Weights of a small transformer language model.
Architecture: LayerNorm before each block, tied embeddings, capped logits.
Training: 799M tokens, 6223 steps.
Each number is 500 + 40 x the weight over the matrix's rms, rounded and kept within 0 to 999. Layers, rows and columns count from 0. Numbers have three digits each.

# down: layer 5 MLP down (transposed), 1536x576, rms 0.0448, rows 381-440, columns 144-215
# gate: layer 5 MLP gate, 1536x576, rms 0.0487, rows 382-441, columns 144-215
# up: layer 5 MLP up, 1536x576, rms 0.0511, rows 382-441, columns 144-215
down381:505472533543436488516502436501456467490499464418483547532493515518492503479528504469494502563551540488522432447522486515501446545486518515498504490577502454449530570469479405487453506531517442559497522496480455452537
gate382:551409451477480500563540480471476476442444467386507520471480513564459440479537537552487543530520466533479504513543512550583490545529533515493480513457588528561478526444542548478529399467548535527522500473474393523528
up382:433526570469509520491488499517467502504525357536544494454467477594523420506546561484617481500592530464497517485467471502483508487465566536514508540466465541476548509446490508528482396502542413524495486526509433455522
down382:440525487497544510482442481467544556468509444514509502518467544506443459546470504534529542477517574548500532445444438524446595473470500501480475563493520567475406509498559510617523508485527525509534478486495526547465
gate383:486514515492505562505504442535499524516547447448538565529531499512466496579511433386466495555478456473487525468463532511493407517547531515417535581509544474511447496425481480492540540486510517445554530450376564535477
up383:447465500517499509538439523504497513549455531489562550542510489495467507511481529475465470501502464524457520520457497469468478527477499485436512508514499512498493569460480508508539479524497508465448511442455481502471
down383:426517514509438429473494494436483512446426520511490534541427464437526417496536533474486542579532492478488433458435463452471507508559557578435483465553565498538551528529473599512559438463464488516518534407458450489469
gate384:537508477593455480478499509496465442456435497520433503486492516516481475448537454499470567467519443477463526523550546461465511527535447512440515532548540478516475536527530522548491516502489535473572453449481564507590
up384:496487478458590555471476545544545520462479554422491522455548507535427508518516551508538534486423569515515496468549541552497471482507414471480562492326518547580463539459477494522454529460527515430469496442545507465444
down384:496514507516525496517453481532535458528472470472465588473480540502497494485519504449521583521561470483579509533533480429498430486501484454516493464533441514475521549525492518495503445470535500536518532548503505480498
gate385:525411519454482520518500463531565420505468578492475514462473486516518543508511486524489486471509515429463458452511507480429491524569503506480474526562512422526542554534526556438493505505491581443529486575485526498490
up385:467459512515481504448508504504492469483521488480539447509505447541474483441489428522523433409448553496506464441522500496526517504574503535496462538498456498521472459444565519577546558499494563428494524489507490513603
down385:511514463483514449537511551503473470514486532494518528567462515514451483544415531468558437590507538526562460565571538502516534453499529585560476492458514503505428548519510496415478500497551462541473475512500430528505
gate386:521533398463546501499410540525481497509466535498558571454458480483454496485523438543515510500442460529476505526558537429489425499518495543491466484479511514431543503624525471515499522492465451471535548527504558516555
up386:503436449526542489471490529515528518501579497541458442419489568516455500383556495524503541463472535519494550498523483450501465558508447533508527488536491504469487482496462454513496480455434532513511460509464552536469
down386:442463527541478521472487504546479421491453419468513483512471552543547465493501492457492486500546512454501508528459407458519500401476506465485502506472499503538500460503530550480463485505565469487520459533530479478536
gate387:526530523544481527488440411537550542461513529547445524484429429520582540549577503471549425535495417492515515388538441427480499481584538558485521592500487528502440563593484525521532517516470545488503432418430480443539
up387:509458370505504575560504543468529517466470518453516489507453486535506520540506486528458479501575385475506532451455526447571508530448496492455544488511476550554453512530479544474430463427437477534471544507429470459555
down387:510478547476524521435531511535538600463460455436484434551560484547494413478505507447428476437570517497471435533462504509534495499432515585459470491521540469530512475491477515549513500544542515496555495469486498569559
gate388:415484475510512459470526450488517475516459426515485456524475428524556508532491363524501537447415454489456512436477540499495571456579425461499474529530503513536568464469589409459479537444515467564477522590513493501577
up388:543474512511481486553462515482527490433466585502462496559493494556503556484495536497550484584484528505528372393497475570494515515502478556535528476555514521540499524494456495513465449494521501446503452494565570565449
down388:534518495485445503464409494537506560477478515447496487499535464461442536520448526551463496461530521447515532490510549467459490476460515501530487478545501514526464478537475469504495505571479496505477493546495505459504
gate389:531562536451529483477461481565519531499519488462499590483449424523468548440469484543450498509437497541421502480457478490491522471570470491374520526537507414521527492544467501514556518581475502477567484491468381476538
up389:474504466464583481490529506454437560514506517517561482493556498491571591505467494513508435453519495504536530554476521573574518490478574468511514497575411555459473475532509480494514586477559500525489472448505516488543
down389:514464514476522507502520516493609572495566454545427580427564541508582518528509484459459453524563404467565526455506518471417386474444536495466559514481526515503517515457465486586492483523525499443477508506521542458520
gate390:533460550499539466529464501502443475521515527495473518494515579583493550445561496447483465520513510477456416491511469523518522504454572506479550469479504423572458614476502472507483463535505484491515441523527440558514
up390:497426526465507513513512456438548527467482513491458479512513508525542507522540473452496463523506486590459504472518510522493529446549476576504529516488526492470488563543483475516469440428510482439588408577564523463473
down390:530457583513496492443499512523495537507459529481505489525478541501423484488471517506474442508409500462530491535500514500462490449438525460513503468500590499445528489486568570489409497518538540502533403506530481494507
gate391:507497538471595458517464472450493503534483494507504525465468520429429498476501491463568467539479461509473466428456503504567515496555465546503498527454467414534427566477499416577450475457469510519566507487456472464521
up391:555532468417539484532450537548457498455483511463513559533442456492507477492467537605479517458470510539436457554425483479475464521457460527503582458493496553562489470532508478490516484488527604512493529489496487527499
down391:524494536567450484569527461487500493525513461521413497405495535475508508516545611491464492550551507469506558441605526470491509449505536444525483546560484534432502479487512477466590505450519458525575485526458427507507
gate392:513512446560556389552537505519551409564496545478498534511490482503477550438487521496564536479480557424452493504471520518506485460484562435526492477480512470476500480455441518518436504603517450494460532508517408570568
up392:443479490480504468480493486541489545530573467443544463538531463445546459538448593458520432484521522522448506571455477529546507486456503510542526515459479501488542472503535506471468510484502550408514518487453469462491
down392:558549532504542509540449443513580482480437513487549451548502448496574552468475485537471541510463483577505512488466418389471500480540568405540484533554489527415506504573540517530536559534522461468512488455502430491545
gate393:442512504539548547472488525498458453477501535445448570578535465471455519507466523539462511450521421570524476558467551427539536544515536533486472457525550428459534521420499449479491450521486525563432496457512472431532
up393:538466528476502461551470577479583531497460481503492435482546537575490504396524496413541444572490490534446468454538478556499538510487489532496492515505470564495439477578482465433506428438530527490448480560545500494458
down393:521484529512414635475480533457600427549524514562471539487354413443498450542481512560482461516483506560486410516476552454514470528454531523480470505454490504505522497532502446514507485584526585548557503479418489425450
gate394:477431434535587498515519452548479439590521536570564484502461506513480543514543419548514565476472442456496574554486502450419460434562493482472466565524485492555530508515529423580483477452438445479494499529516522474517
up394:474474492406548398418508537498486514546531515423535480477454511495406475534554483567491528501523501507579500572523541486476561536513395434464490449447578607520462468542525453516546475400475547517571574523591553516532
down394:442510550450526521432514585470444491497467465575467505474509468470593528516443562487539460535482497522511428506504528519573532477527542458459558553483536507478474449515578527471471488458562528536490535455501505485522
gate395:509522459525557491474530532522558459541515513494522451470499495476489519528515481556544443531521498506512512486500482463446451539577572520508501484553535442458461564498507490489455469450495525501526403501541508495525
up395:455492513478511530537532498539489470513523525526535512482483500480495491478530480482449442532467525485470567449487480499484546516451491486452473493551473543469485467502490390480486503493570528490468426503500453479526
down395:531486507545469470480573492557495499546507496532490542528523464513475485502504510531544464506509498568441488552498563368491541543459522595505597446493520498482556488477546460495480554487464466445561517412534423482457
gate396:558535520562478492532550567462525492542501599533473502474503480538535497496468525438490486512514540516489477427442516424511530493528468522406512504533459518455509434482477531504455517533464423431501464470485465428517
up396:518522512441560512511521583489574501456527525496471450507515475494474536521475507487443433533539574536445499484494552470498474506545465517539478475458554453471492560415531451464494459493487511440492504456537501475486
down396:405528486480538519565464489546561473427480477479493560523588482455543549507592520543509576503520444547489496550495500494529519526466508498560444465482538511497537455558494471480468483513588511536483489461492484510566
gate397:488468482521557520475453450535563463548541452477503478562511470524525515523529531516531488496544478586482444519445572421445465456483489627521441442483461433487493547519510500483448455491465505540583478515509501505472
up397:503441467492495479557507415420435503474450490469473530555498470489472530543471478513445502523523454459506505498523462540507471490470356486470512546443524541520500555493447483448501515514545470445572606459508466490448
down397:512496484474456630505465468496511399524479520522532484482468499548522516442481455535572547468561547472468486440477508476440542529518491542479554545534537540534511481580476485504496551469451500554486533543550413493531
gate398:485510438443509532473579626488487554460506509517531526422516393502498479524444523543517490577505388508476550519444486473494525556502502479381517501593488501482461542428488486451546504533538462514474508562507385487413
up398:485460507518508546458491527453537503405528462605445477500476474443508504532381548553548473500573484536545510531421442519482559519545508496542492462520514499480536506492466494474509480491516469466476492495535461486532
down398:496545553498498464518409460548511460494485539453482469499490504531484529492487449474467476434487596476484445426583579509531402479521513494497506461490528531462474467601487407476467496565440434574462482522493559484543
gate399:536567517490531538509537481499467480567490490424517480490435467475446476540480563538550523468442493482493497490482587462550473412517528437511473530457467519468547588437488476551463481441428472496544539411526519569476
up399:478512561508506501501476573507533506569493407507486471480467483525520503553479545482543441503522449529429421484550473514534568499544457506532531497497532541466484519538494572465529495457425481496516583527483467520521
down399:491518449554461502483538497508473556464498437493546477500568521462514540497570445463465411471585421492474472450477549502483444455508500457537528450434479504549490557575441529502545541498528564443469535470454556518545
gate400:474508425484566536524471521467474504516521529432421528444480550440522525448496525532494497500596476450503460480431561416512484508474497531482523533428567467452543547464633419449466462565515536468514453515485480500520
up400:462436391406617580429529493481604479500482570464462504496510457554518563418456494474534538488414517492485561513470513473462608473437474505561563625409558511481513495481542442446541478540413516528612483644563482503531
down400:541540482539532544455488539513564370473492480595536488513488329471457463496489479542514472484427523489555442446460483511504382633538495532497460488538462500402524538483487521549478480475483458472525546478507387522436
gate401:476514534471586450513447555594550508483503550485535511526504502554555514487512517471540561458561488508525478565448507491417542495493457480536508533540504501495440484494483470559470509500521523619492439491546467511515
up401:545470520462487517501515478525486512502526474451520493499456481496501471492476474499434460456491458455463519505449558416478415436450488585530469497451521434471516517435542463483511479468483508461586540476511515471516
down401:504470584539502480461544495546546517513560471501614496598527551536503468458491498449523564512479485592450484454491554514537514437509534525470506535452438460451519479540518531578427487502453528511497499539560479550529
gate402:490541460508505496496459446524527487502462525509578444462484462370543544564478511484448449510467447470546506500463556509489513441550469612511521443490514502537508534539468531515440477491494472476512487497531485536466
up402:484463454492420513549434446482463500503523395536519510500514483465550514566537543489555464525483506559432452550495529528587506446475541509510524497495472455553439493472481556474410478467529524447476425481495578521579
down402:474498473531487502542447468518539549457497514523487489473557457525549531471453474523463465570537474445453526501415477465461532501536480443483538465509597468520523537470479490436560486460440474502433517472552504553413
gate403:563409470577529568535444543530514521478522430504474535450508509546505516482566498567569493482447530456486533532524468515514462528455505499493519491508617485483483530559410490501483540453507602437554521545490483508522
up403:504544565509418570546505482476471500464484501465542587534486508506550463560434526515532499468498511491424533494555556475464487405530486499520547517487448502515468522514530504476471465594514545440465502426545447488589
down403:545445502455507523508474471450493661504548541468504494492536536515593493513442479511478524498547509520447505545535531489517431496485481497542485585528491532460582489444553445443577480541476522529515453494508476540525
gate404:564517497424576490483472470494487494482545458504437544498616406510462468468490524533559515508460595454443487543477479534450488505469498538459516535471553551460536494482486500481526474523498483499426483542437487545494
up404:468575463543518424387471529493483519511532485531510497477474517490484517468505463531498498466510410408576523540517408509509521537464483504464506457559440495435470467522492474547477556508549482495453516521485566505516
down404:476526567538467548566523553519521489550504461472511485524500544517460471524547481445508586482509432526481442507530453434525513490457540494542508511497442519403512495513509520497425489471479506511542473505442539539478
gate405:458574496518503492545488483512518461568538492559487505428485491462524509521460479425596505465509431494510481515565472534569481526457535568523534527536506488524473494604476454521455464506475518526573468483459579492486
up405:539516479555440470417533483526508496476470484565462474525530492547482512480490506477484480510515502516569544541500509458482481475500457466520444526522492506441528524546401511466480568523501549410498521497555589514534
down405:490594520484494406481418503563461517479487476516445475527534533563491522528557448489453526467538474481539456497500586437426513436481493574476526519468577493542493485573518573543607570497535543495506436519554552493448
gate406:496381464577591499429401477519493452542470500430506506491534524545458475503515425526572454500446497596480534528526524522507461477516561480530511498520415458481463528481519522496522464495514503544467497512505523527475
up406:492475499538491471489438445547523493562472483487500511530535546532510507591451441466594568498480505538415531521474545491464489431549526505556460583503423530453474481499532500511528575534508510520550479517501465512549
down406:513522490425553489569549509456500477549561486543517475506506489455529495485479533496444423509553475469527502460503449516488512528504497480447496478473549481497501539577472515483500485474456450504435443488457522520501
gate407:449457466505515493533450423531538471484417475498502497511531486525544541451450528558571501509529459474452496505510458503487424498553495567556510581533460513542517451479526506486519555449445517553427545545521483520549
up407:508508479470517582566502504528550485489541527546521511530489478464564485471529483583561445422459515506489506523501534562587500521481449460435483537467470464487509544535581523491471479556439522481512497478464571523462
down407:548472565469493516490455504458482472533479412529481573513418557504571505517534431467540485476462458542425476543431392474540527451521483541549527526503437480510502518471497497550533512522560513561515496540521515495507
gate408:465476484456550478571521458524451401538482492473539481478431565453565511466423504514576485568440494405468398442499497491515493503525487454546522540540510524472511573457558526537502492489496473493525508489510458465594
up408:570574560482531497540513462440538497503485521449513626548424476511479543470504536464498573531482501538526472488492452518461525502478494572501533545497538519462443574490564469459483495564541436572529492495456459508442
down408:494507488555473542440531435519569561473484470443493488496574496508469501519463448464539454570528519553532564511509499424484517386502496538509451438547499509472502447539545468461534565427504510480481478526527561546529
gate409:454484471480480486494462544514576505521511491531445486500480464510525481500559534527478496422502477528497452476444467510545526509549526504531508499559558504546559489561481446536516480533488490494514444537470516475537
up409:555509522488534531454509452511546465510580575564515535525465481555530536499552489492518466490515493423511555515546518452476476517481551485494442477497517490581519537561483498523458512562496483503545461470532471567490
down409:463561500431576535480469517483463504503478497494505520528508442491532474439437488483543514481498492523521453422491484552524479469466518430523485485578492493443537520479593544522535519478500459471443481480537517476497
gate410:518532522479518471542474508571523475552459519505406521451486480498523577487445580519475553623527459462423458485479540479445435518625529460434510548593455490404533544426492512532479563517460508451435466518504513513471
up410:542489480485549509463469603520570458502427493496549481507541488553571517546566446405446485517539570473516481486481478507522522578472451418476617470635481461545424541478471552504536394479506538460575455546512423464499
down410:511482484474494497520404545522515602547469542468543464477531465434413510469487502472498497485490526498481492517481542494446473528485491427442532472537494545558569464487482516396448521543473384480441453449460505460555
gate411:438484465511497490459412519576530470464512456446503517541498503408532448485503427553560427509473449535440555494503537579485479537567505405454474584528507464460524529452542457531506481554442480508486472484418534526532
up411:543451478499541488493506486421544506546486468490478441487480495401404478488544459491463443530437542486532525502511469492462490541520477503562483479585557496510500463443430486576498568526560513467511407526477482460474
down411:508490471446565446484583539469483515436497517457607517495469492496503451520540524520514531492525476428486488495483448552547506509492378502544482495484537486597460512465491527506454483467511566509479546535525553539485
gate412:474506468480501472525449532477431582537501466457489510503508464412512488554481423565502522474458482550435540483513503570486512452442510414509471459541422548480495494496582560545452547474508486436495527477449491503532
up412:499524458458452560492478528528505532552549504506528482454537519512484519502498435486551539471507514516569559516408519508487439499540533414468526566514583609499469494502536507523518563428559430512479460547488533482502
down412:578516497419478514516509470467511456453476541468479539515526525497482537402502535455484529425500510510457535482569491475485459472392472487490476562491504478560536458504489489522469454503514485545502498488511541568478
gate413:430533550474533510536546532571538550479418490511511559487522446508553481499506426561486603480476552575429463468533495542513504541516513545544505533506484554490416507515546495473472475458517480534523491485459458507539
up413:490546560483433525511539520474543522433540510528517453429485541504527452469529490531531428451572451494498603475559474520468523439487491516483455493525555548550472469506544509490568559459494506455484518532555510470513
down413:572509552526415512519540522452348534425490484512454534468491474470493433549481518482499481504508392498535504477535508498459501438473560519464478499590433450510523528465475560506521482480492482513502508458517583529449
gate414:552455520523453399412411453499476499502556507510466529512548470515568529475495483508483497505486487554476537535538507535610502528547538510498502552535461479465466466513505573479437534607499504516499479456521484525541
up414:556498523448487489479491471522432557580426500417428518510580548506383507488524530473484481502524476529422543537487582516492505460503503532525441439459505489531524449500527511504541514525561507462487574495495480526487
down414:435506485501513549536376528461499540485426585529589543448459502505512449497447519456515438502498511424537532470607477452458501482593437414504481482492630503499457534476463532503491504536486564490513484521430516486525
gate415:477479521500513456472492534464502513492528500470540550567454513445495581512497486507439500540547466530548508475456495479552509474569495530464487508555507510446515456454472444459565526485437543440496523445498525475517
up415:536547463481543486455458564536472514509467487469532578465461542400522511583510419496477545516494583541485505533545569509518521482494588469465509462475457561517496479496488519536471534596511482468542510502449545491444
down415:518466496510513513487510477442510505533451510436491506492516529540487461538472437422481537548492497470468466504409520509536562527453492549427456492455461479518517486490554495465527520469414484536542539559485480519549
gate416:425500495506557540534421495608478443558507503538467543451549573495542503583515538546490542522467489499539511565520474529496558519456527471569435546536560512493449522526492608474455534450489476454509518542461427501468
up416:487460439586521528467552513502532572526494526471518433455504460538540535537548509454552500426465505542545449516539498548536517473532551392554489523456479482535543472575428533469494532456479508489509530505483478551486
down416:528466483546499440442532519536541467386413471510488493433440489486547480476503421438486520499515513488498537532586494496495512530525469475567487462489368544524530530475469473473521484521439428508562471462485475511476
gate417:472485525505557445507485532478448504555470474403457445478488515457526480547514472516559507547537592522517535512465501555500466558506501554450547456480445501555495513546499525498407493479500498438578537494493511421500
up417:515498549492485496483477500514469492537458542501518502548549553566456512461514513527435448488480476527571527506567552474562472508503504546524439467517452500609528548480483493503513453473510569544520506536528537518560
down417:493508518531460494514489477466473481508513502527423531507506457525572551420441502512517539521491428481499460538472477506473480458474508486488482466479526542486495451524523481494541507537442508473516470594560461455516
gate418:523487533528473571448545462511543441484530555450460577512544470480508520463442519534511496445494501451477561463506559516519533471505505449457576544563508515450440436432556541523497511473485553504488554431460523504532
up418:536532537469507555485500477517516500496518490534497556489519461536539520438475518525542450478508457506564470468571404523578631546490486518481520501497467496500444477511482463466514406546516517521528482504490447563439
down418:475481492528508468528544516450502513459509495469483505542523415520486497477528522449481485517511501525538517470485570441502488495453507553542531552528536583511510499468484456475514521502428507457585562528589550551475
gate419:462538478435553521472487490539517459524407410544521465474499459560602475484528491486496465442535532557440458485523509507566489533525472509447502565482485502497575489483574469504506547456505465475531443493527464512469
up419:529554529487494595510542483516500504501556487541548501454437471528500490485480472506476498503540472463460477547467418452448512504477459501468493511507513515567524514521445451536515483505502397473481558461547571546497
down419:500468519459471495495552525436506485459529438473483478502496417493505452491484491527548543513512515497486570455525438462556514391434514510478432525513497476530477482492466472491517523582523419476514450517521450508505
gate420:522486494549476533452562643529513500548426511510417504546468488504561533487496449516496485456530467506459509460584538512450503435474486492434550504581410512445516513545516521475498498472512451515539507579417457492479
up420:399608575535473529483579506472463506533500532549427587435462496551507449513485482515470577487515570518500511504494547522477506447455521529492532578519357477485467481502542543623513497477502399601505495559548484514502
down420:466493527478477520522583547506580476536594437491501441497521541418456536528436431516508477493547486422462518492535539547553535435522550548462524508575459520491491449454508510543562446439522475497523505541530452449493
gate421:423526431498508534501458543438469452510557533510469519418470390466488474520488431444511452524505494523469441559433489475552501490471481505487457444479516470508475531455512486403453560444499503447485521450466448454588
up421:529466540557518405584565554483421481462493451413537468396516477492507554481455522487554492462619534488482471471521474522567525474489522563550452454443568520572484468449580523589502485566569436488509510476489516545438
down421:500437483553464511602518533501496511455499465476502486448472452535556541473512453446501555563471480540480519468510514508491511463506535440683470486489505499492490524518517558554556527590423583503566450479505514470435
gate422:447552471560458544533486518520526571419496476547406581507498432472526482510485454516452464466522481465514503424545598462503477456524492451435432460556472477565487548559452483426473563521460491514494534423463510458488
up422:529543519546506498426454471508500478486533425534546381424499488478466604534547452441497477544534491482505484541502472475469466496544552563544544436498486494435487510502525487507460511471480551497501485483570460514527
down422:480505519586521515490451444520476433532491532482476515482488485483484477526534480440471552495426496480471534466449520539572455481524537546486432537564515536507452528512495472510502511509500570512501560464417487506478
gate423:478563474495521429566489503456533450437510496471489542485457443416458594506478536498508559493510501454552500527546515487432507469546483425523489506466526503496521470500531514460528576492483550442531501513459494462512
up423:471570482400523564481562522498492450526532533551548470531600519484443514484477488444525454518452505477552467482517460425540562509380547505458420481426545579546466445555464518535508549453466492511495495533550489534432
down423:521452499441507477515500511424546481516527542482538546507523500534492526526474443529505452475468514525516508553567517481560495551502509530581487502488449486476472484477459522580479480604530482502549523456472494474456
gate424:488443518547555515504397521549487508484484554556482485488471398520522465498574424506491473527546457562439479502450524495489468446433529475495564498509444544527492592542499491423461458476525507478477502510396455483514
up424:510528496478503494498526465429500491499491488523501537435513529408535476523531535475539563483502546529494595520497537628447581522461492462481462533461469511521479494494541568505536542462525517487519564518433515478522
down424:529561490511477486472584473498482430580512526525463479510473504477558407494388502537443509510490480484453492422537510487454535519516502499537455437528557490505597465476520479461558469483497503480467498534559577593488
gate425:574539540514497443390521454515549522507516484509493589526533469498551521410551564464470545526452541504466496523502495526529528459395546525494444570488507403500481578496459507438501558565513483513511429576532514516523
up425:496487401513465538583515520469437539480474480474504494510498523396408521489436491453431479495460486475500472462516442539517471472513494489558533504483477474441509510543482477447452446509511483437477513453524535508479
down425:527508502539517486440459459436531555431492501490524582527540452485560492485476577470564521503493539472482501533526517481502528430452525552530449556508534465420473612502472540418516556529505468536463448542538565446523
gate426:542456441475571409532463549450481419489479482493481558509498494495445524563451440479549537549576475509457530557490514473425512505476468523506459562443470434461547590419452504503440518427441571467487439510448437524507
up426:510480528436461492463490484468517540480498507475514427458536457519533481474516523461468460493558562534508566537508507536531506458514497464515466445532473530481500486572561506458543465515462500552534500432547489510436
down426:492515506532499500478479379488491555452525507530480503475433511483475497513547512519481441551480535478541538535510520484466485473509525468565556483490530479510455433512508504549524456525555523506475487591494558574501
gate427:393482487443479525407557514530518465451497463467491520532491498427551465556517547489580452469458472533519467583430408479503525460517481485500481464446411509495478518441441545408528505401532512490508485495466512478536
up427:536526485500470512541514459491586512508505472486560526488534526550547468532620497508539530452496512498505458496581503531509471523482487448475459566478508476553523561456430447555527422459532492528528466459514478485480
down427:432496501406517530439394457484562504469515493407542529584591463492547497523510511501468507493473508510548543488601462495531542533453458506481550577468505466532433498488428444467497477488492522474515541541511492449473
gate428:453505520477519434535449561446504533517490499496500489574490419457545521476465452467525546509492483457480489431454490503502546526464469495505464462522486523590493483495483511461476474459522507458479512518477508511494
up428:515443524583472523500429455502553473548523484563539485422499494473494480481512443509502479449481528580486501540552502530546533543491440562405478524476439486504528588503466448501506445548537479499499496510508523546529
down428:556469499480511445533454522574499579433495498486512552530538494414475480505528496514481545474603455420437547482485487493467421522396466445505541465501524465506512511507564610632485442524515550519504459595489497486537
gate429:512481565479508481493565488552529503514486497505472505515570449443525514490463565513516557527451498446537472466539535509528459478532526526517534544483502397575542491520523449535546473522497510530430478543487555515517
up429:521443430545578506462405491466503520493452431516601502552502532473530538530581492475554463513558451547517534477551534491532501460461508564486436530519512518574432500506514524557427555559522497501451467488476479595458
down429:503445501536483416486497513455477438528489386531479533529418418487514483470435456480559459518438526539488448529499440551555493539503455454479491539476516501513468491437526509572521487527482476537475499462389506497488
gate430:492413422498535462524487503459480474516569528491508506591519506471466581478473500524495437550455517474539574483578454470488470499541533549486451462488513446501525484515597449469504512494403486492446491574499472524475
up430:483551500491537553514577544504524484525491489515486539484432513481488576514454530448450482503563423537502479535525463469476521508522516585454546564525550525440550522505514517540517559439432495485486549489506470455543
down430:524464506433445549576556521476532532513526515542560460490523473513567443501458465448524447527568520442471526409530512473439519536445593511541530491486471533530530529449529450471565481519424482493522469528532434516533
gate431:467523479566538499508486518571496500487429478472572530543475430501491525560440481520546522510465509489502485525479448536562516456494432489451435484509465460591449484473573552493493489508530518453478611537401508494525
up431:415521465494592517490522604470545481579552457542542405461473496529486559579468530530530488503514464453514530566463494513516553492573467495537581476482476562512511483448512466433487508513483528544548490475447476525450
down431:482375561549542431534527566440511471406503467483535547490555521511475517553493557514472540490528511475612481534585495512500552528496520511459464475513435480466426425531459536536502493503423455527444472511487550515542
gate432:519463445508503605450463506471448532504470538521418531493539445490548535545481500545499541487535509529495540500556471436479444507448547424507507521502468475534517510497560485554498514507528490472447526447398468583578
up432:486413436497516495478514500543497453467498479517545502470479495511458519536474476468487516461520405518498420448428524521524508484509482580547498487456532510535457520485467568535360546447492459488544538509445517513472
down432:474516536520490518498450480552498486541549432466466495436495563529433539516510464528510550466504518477489572374483508519447587469515519552560516494456576525510443549489379572584482483517520512524532504526543510543604
gate433:432515485496531404570494469510477484538447515498531536449548561542532527524527451516484543485474533509532585504440505504480504552513508474495509508488534526536495520500467487456485517510450510436490492512566505489486
up433:481529504450542486458479445546494402488513469507497540528532478481418479477585387535529499536476504472482518474485429564545458548521451540509549507423519525505495439481522512535546498486476525454481478481457543547498
down433:501505493501466440487511501593483557509534494504459499580469505471576477562436557517476529542515538506473489509471491589428485453484552450473469528510560492475479511496482405498554459438528468548473474457475542535509
gate434:519475487463522496499464563508480514422453498424554588512540484515524503459485562533552552498491465503513482480483592551493465490481525498478446519484521540513463462525540548552459470505520533433466525509481491493537
up434:535548461456486503483559513500469480498521445475549506475495489450500540520564464516548600522465504522520493466476539525501513496590517463498560514488525460548452480513521474503439547441493475495514525554536470451533
down434:468469510489523542481466482492530527510517530456488483498460525496435487498505480461455455457502516464531411533479489479404486491441521476453482514528524476473461484467527463467486499525421449506495528506447464492452
gate435:435550585489598535511424455553471494482518528524505505508478518556483554431512498461498535490486501472448455525609472502527438528521517471454519523497452444524590497537529499493443529473473528523546430465532503552511
up435:501521405554507571568543459540507518462445467527562515487491545501461435453530464436513463521483530527449509512533549439484532640539555454475554538468476531565451526501514519458493481518462501504492532425429584495472
down435:537522530508516520514516486511460514501494482527507531563406498649476510448493516586479505442523528529475470488519456550585534441546526485590472537495484521481462509517426531536484449451540515531527540544484478472522
gate436:519511511490498503413445583506594509469557454503491524560615479462472441550452463461510506498504507525474490589578538485565426497549543554473466591518427436378502535553513502463435526466554495516549547533465529504508
up436:571510514468469500486515507516501478499580554449534486499430446423453525519420480565488538449474541531468484533483561494490517468539458541469462495447471567472504525568450523477421563499523492521425509472482501501512
down436:525493522444479490426454530465510515486443514473461472544518580575501514537595549507451592515420464415516571541529559460471544505478518524539536573449586478488502570457485504519479470433531464419543530544413544481488
gate437:467513442484494530535493487506476459591444521510488641521488519474527562491409399507509541481569550472505539471452488458501501459559503448472459496505555517487501515441584539497493517496446551510519471464446485414517
up437:474507485511612493558438518570492524520477525460519467505538428581510492457461460586564575519495560505526532410456517499476498516492524458529520536520529505505521571464423532567557505466481493535497505545541478471518
down437:518456498452471521483462472517534528532462474516598477491492561490466454503488532579493526523509423435566500483456488572435455469533513509523516527536466427509532460521512511553538464448486562529525505457497453536566
gate438:561514519453532489443350469442529562482484516515537475499474527544510583446463405464492457539499419468451526509558556420528528524478513526519578588513501526611528521446497464546566542464435456519508534530474557491551
up438:455502547528515514480496469463537540474470470495523491485604471485537437562489504458467453435466450464543566472447448531468539496515438480527532531559499481470473524493580514448484478508476471472540536467537584488517
down438:536457456454472496463493551508480477432555534516461426483538477518447577507451462508552450429529530487444548506466514453514474544513483515555485532445528528490492464440478478515496506499513481491489431576462491523477
gate439:464487502466536500430510512465520423505511506498536564496535517439575527457499484524487482483547510443508573539450485529537466541528543520480421540513523495519502493494527490447465524500495490506513447517410602532555
up439:531496496403507441515432578486459462520462503465476510414468502524461538483476580549543515497496525511536446494450453453464515477533554496480423506541456442527506480521487511488537485500533456442540522461507457529623
down439:438531556441470482525433534511600487520522441490592520458510471457494490537490462494535468514535523453555479404564523506466421514550509560469518546529453487480480442473480514551511511536571422460445447566523482463515
gate440:558455470487459532554435440538552461550534529482509596518565489532551564538499467578539587463559531513520564554548501539488517465554492455473539554497510459480554486565545564523532512503527579424530467439491481525537
up440:582442469493501516530422506461505523558537534414495498514526478493477535481430586571531483537617483498541523435503479532524429545595546464548524465463511500508537470516531521436512533486510530445465436473482488520494
down440:507486465429457433426487513533472444497463510474468450444520467504502511510424464495489467491535457443460481491518595575474487459522558481546568530511491590496545489468504517490503493435426475470555498526492546532450
gate441:512536451509460503527485459391450532465435429524500588491547504442465466444522563421483516509539467460529586467505458489486520529414472540535439454507541551482527589523457470583509540474533394476461510509506534417536
up441:493458504465539509481503540514511474539472474458533513474473518473503439535492479468468476500552508498579451460497491469637466484509459518514539480507567503549474490527501548503417540465490478466516485514428532471519